config.toml
hidden_act = "gelu"
parallel_block = false
batch_tokens = 32768
doc_mask = false
Each number is 128 + 24 x the weight over its row's rms, rounded and kept within 0 to 255. Layers, rows and columns count from 0. Numbers have three digits each. The size before them is the row's rms in percent of the matrix's.

# up: layer 10 MLP up, 256x128, rms 0.139, rows 152-162, columns 0-127
# down: layer 10 MLP down (transposed), 256x128, rms 0.139, rows 152-161, columns 0-127
up152 096:112141121120112126136111159135127132141115083112104112100121187096142092143144157141138137088119119130154125107139166193116136110083126159112144155094134105094106141125132130104131108133141076152161151126171149126162109151118141161134127121154152076118090110120146140143124114207113078116116146134127125132116122158118135147104146147124128113118162100119109104101095161153159099076146
down152 090:155114133115166164145144121104117122114135174114114135125129099082139107153132113047127106168097129144173113104147137085094095153112139143141127070103138149133109109179130112146119149138144145150143093142141154104094125120143105116133180079156106152165135111092108127128117163095128156121146142107123121136122123156136113104102086126147102098131111158160151131151157153098149135124110
up153 094:135111091167080116148133108098115115134105103117082123095090160132115160125123125139158117133171115099134115154137120138116146111152138072115121132142157168131141118137092124124129151101088132126141175135132110108154054159147142155115111102128124173140164098107149130154122086164137136133142159119113071125130090140126110100150142155164121116100162155161108110173118169132122124124129
down153 094:137146080101122122111116129119112118118169155137138157166124136093113149164156140070127115115133165153094108148098131135116136161105135129116118126114073124124142130112129108156123105130176132122170147152116145060133109126155118169101135141150126108113102138135120098135126199147118099140119171127129141105096135141148146122151087093139139094123087113135089122161129134198145124091125
up154 101:082084082136153133149137124177117135105096158110088132144157131160105155157153150143132114085119115123099160143127138161128119143133139123125154129136156147113134081147109090157102097124153131119136110131132163129093139123151141134127087114143150145132138143101118149115161119127099101088112128172122162101108066182103160131100148100138108111137119146128109128151140164145154096061123
down154 118:151120122101148097119151122147120113118148096125146138121125105144147091062128112178146166137096125162116135114106070105153161110112112124121150115106124136117174102070094141147117153135117100138165142139091138143153163158181118125143111095133082163131109098140141095144128122156091120119182098120180146150128167118150112123131163131106147139122093102125149129127103122098111141130130
up155 097:157128157152129141102106146117133130122107119070111188111186123108151112123125139136149157139129127110101122116148108118102176134108075135107175089124125122142186122136164137108142083107106145153145134147161115132143123101138170150118119093095117131122134080130081107109136094138164146099115142125147145156140120115116132102119157162110092105116145107092108149144135134101077106140168
down155 096:128153149124137113097119136093122143116120102131131080102061113143135144162125139179157135115104113152125117127127120100088124130138102116136114080177156180127110141165103210113155126128131118137142124145159148135099143158103066087143140140135140119156111181125137102127126119131108127120128090132121110135136122115124130130159069140146149170150110168104104136095129112142157110140125
up156 099:140123114156096122159108130127117153149112123139086130097120157153142116092079135160163140109150109127127171159142122148109141132182102085120145094145114109088149127157134116113153106117124149120156136161144161108144095163117082141178056123126187098119112115096120183165118115135141112124079146131141098109124132115113109094132139143140140104148135097141120149154108133128127119141088
down156 108:127111104188133149100125155139184151116139115118102149126122101143114129123109111076070132122091154107076127156125126162131100142108136128157111129132147159127129145078129157171175099160111142105180082146127110140133138133149173114138138119142131090088118120121137123105129127119085130123117158137184125100105105114134166124155129096117134172161117110111118129119141110158170141140107
up157 093:086094123112179081147090105141157149159154089115116126142106110110135137127111135133181124102154131148148098120089167141074136147170204102124141159141109146142134097170125107118121138115101137143129105129169117058140143082149163128121110123158104140123079133112137123132146148148172127133132125121123142115114131130145140119105104152138138115139129105115138108099142181146108115114123
down157 091:179089113109143116111133102095127144141126118100154171136180130172195135145113121142108124115140137088115122102179162113163136107096098117118127117165132136116105124086145127155135134156155098130132118110116102116143116141085101095134158088134148103121156142174157130097097150120109081104154101097143131157126156133149134159126165124137137159112149118137093123097110122126145161085108
up158 114:095112115122137138122145147088099152127143112164128121114114142093153115147172143138155139124162097090126162137113169158107130129153098129150138140127116112100107166181171119139136142085083154093124126147152149091122159148111150140117117112132149161075157136111126156148134108138094125092080124172134142133129147150096156153094102088137137090109141106107143131115166097163154124098095
down158 115:123112106112152165132146131110103135113177140097143128140168143112154132126153128068137067115132100131154102165096134087196160125124150104125123136157119102147133181164112187091129131101117175118125144132128081116129146166149111103085155122153108090173109097145123144096154140136147134142146134102119122130086145130129137120136138108125118100166130107150104124100124122105123104130130
up159 103:133124108112125127161120087148176148124098117136119119088136170127120119115149134128145115140147091115078173149125125160132132119084110146118140113167153140100176100159123068139146121132118112087148129133139161143166170135111136150123081117138186162172080143113142135076124090175132148157107129137114143128143131099130128112099135161146112111141148126114095077117109141138112104131126
down159 094:114126144124116160108088181143111125112158115124113136150143135122118117079134141050167124118171142099128090099110098153143125116147151139134119102093097165136145100126124106120168106120109127160115136168117137112150103090156147136126166143148160165120157121176105116081133119132128157111094143170138098111134112144098122134141125073127166136100113124119142140116133148111134160098180
up160 100:153143136107118162137153115110093116134086118119164068101133135147151128151158131126107061146148151135160158091145141110122107154133118119175161111176132140153176117108147116106091099129159113143184133096146124127111121138123151117081128122137125096121147149124108106155094149106140100126081133105152120131114163110107149066134129110169082129139133126126149127141163110113138115100105
down160 103:151141090135147090141147173076126110105173175134152146082132102148102116155155110106089142139089108108116092112142132169135131120111183118111129112130140116157124155097163131130096131118088152155088132156136088124157128152127098166115152105150097090156134129130126122136131147130085153137134162152117141132138120141128131162140137121105159119136096146156099126134071083089130112135147
up161 100:153133123162161109083119110111102150145073102106154092104101127140161129122170147133146122138135122163147115122121192135155141121144153102148149082154131148131128123137126114123148105157084127099180107125112157131146148093148112155105070102126109066153186146102128149146150158156154125132096107147111102136123104141093118149097127109151126136102134109106098159129141101141133127145142
down161 098:107145159173079174103088144121152144152144143113124118128116124156136132131131111133139121122146112101088123158149120094081128139107131141124123128137114089160113130145108116140101086160145116117118137166164097097108072123103129128180095113139100159126079172139109121151126152129120146166106156106145159144178129140176135116124106148094143122141095129108095155129146101190109123120145
up162 097:138110128103162133105123107106125150150139125102153136106156148151125125147139115136164144121119097119136107117141126141107101106130137129141130102093133163063140116173120095174118088092192148131111188136139159098133103110141124139145149154139136126136127117130113139123152115116088104130103126132176071139128103106137117146109136132179158128142121111078118177058131129117162124080124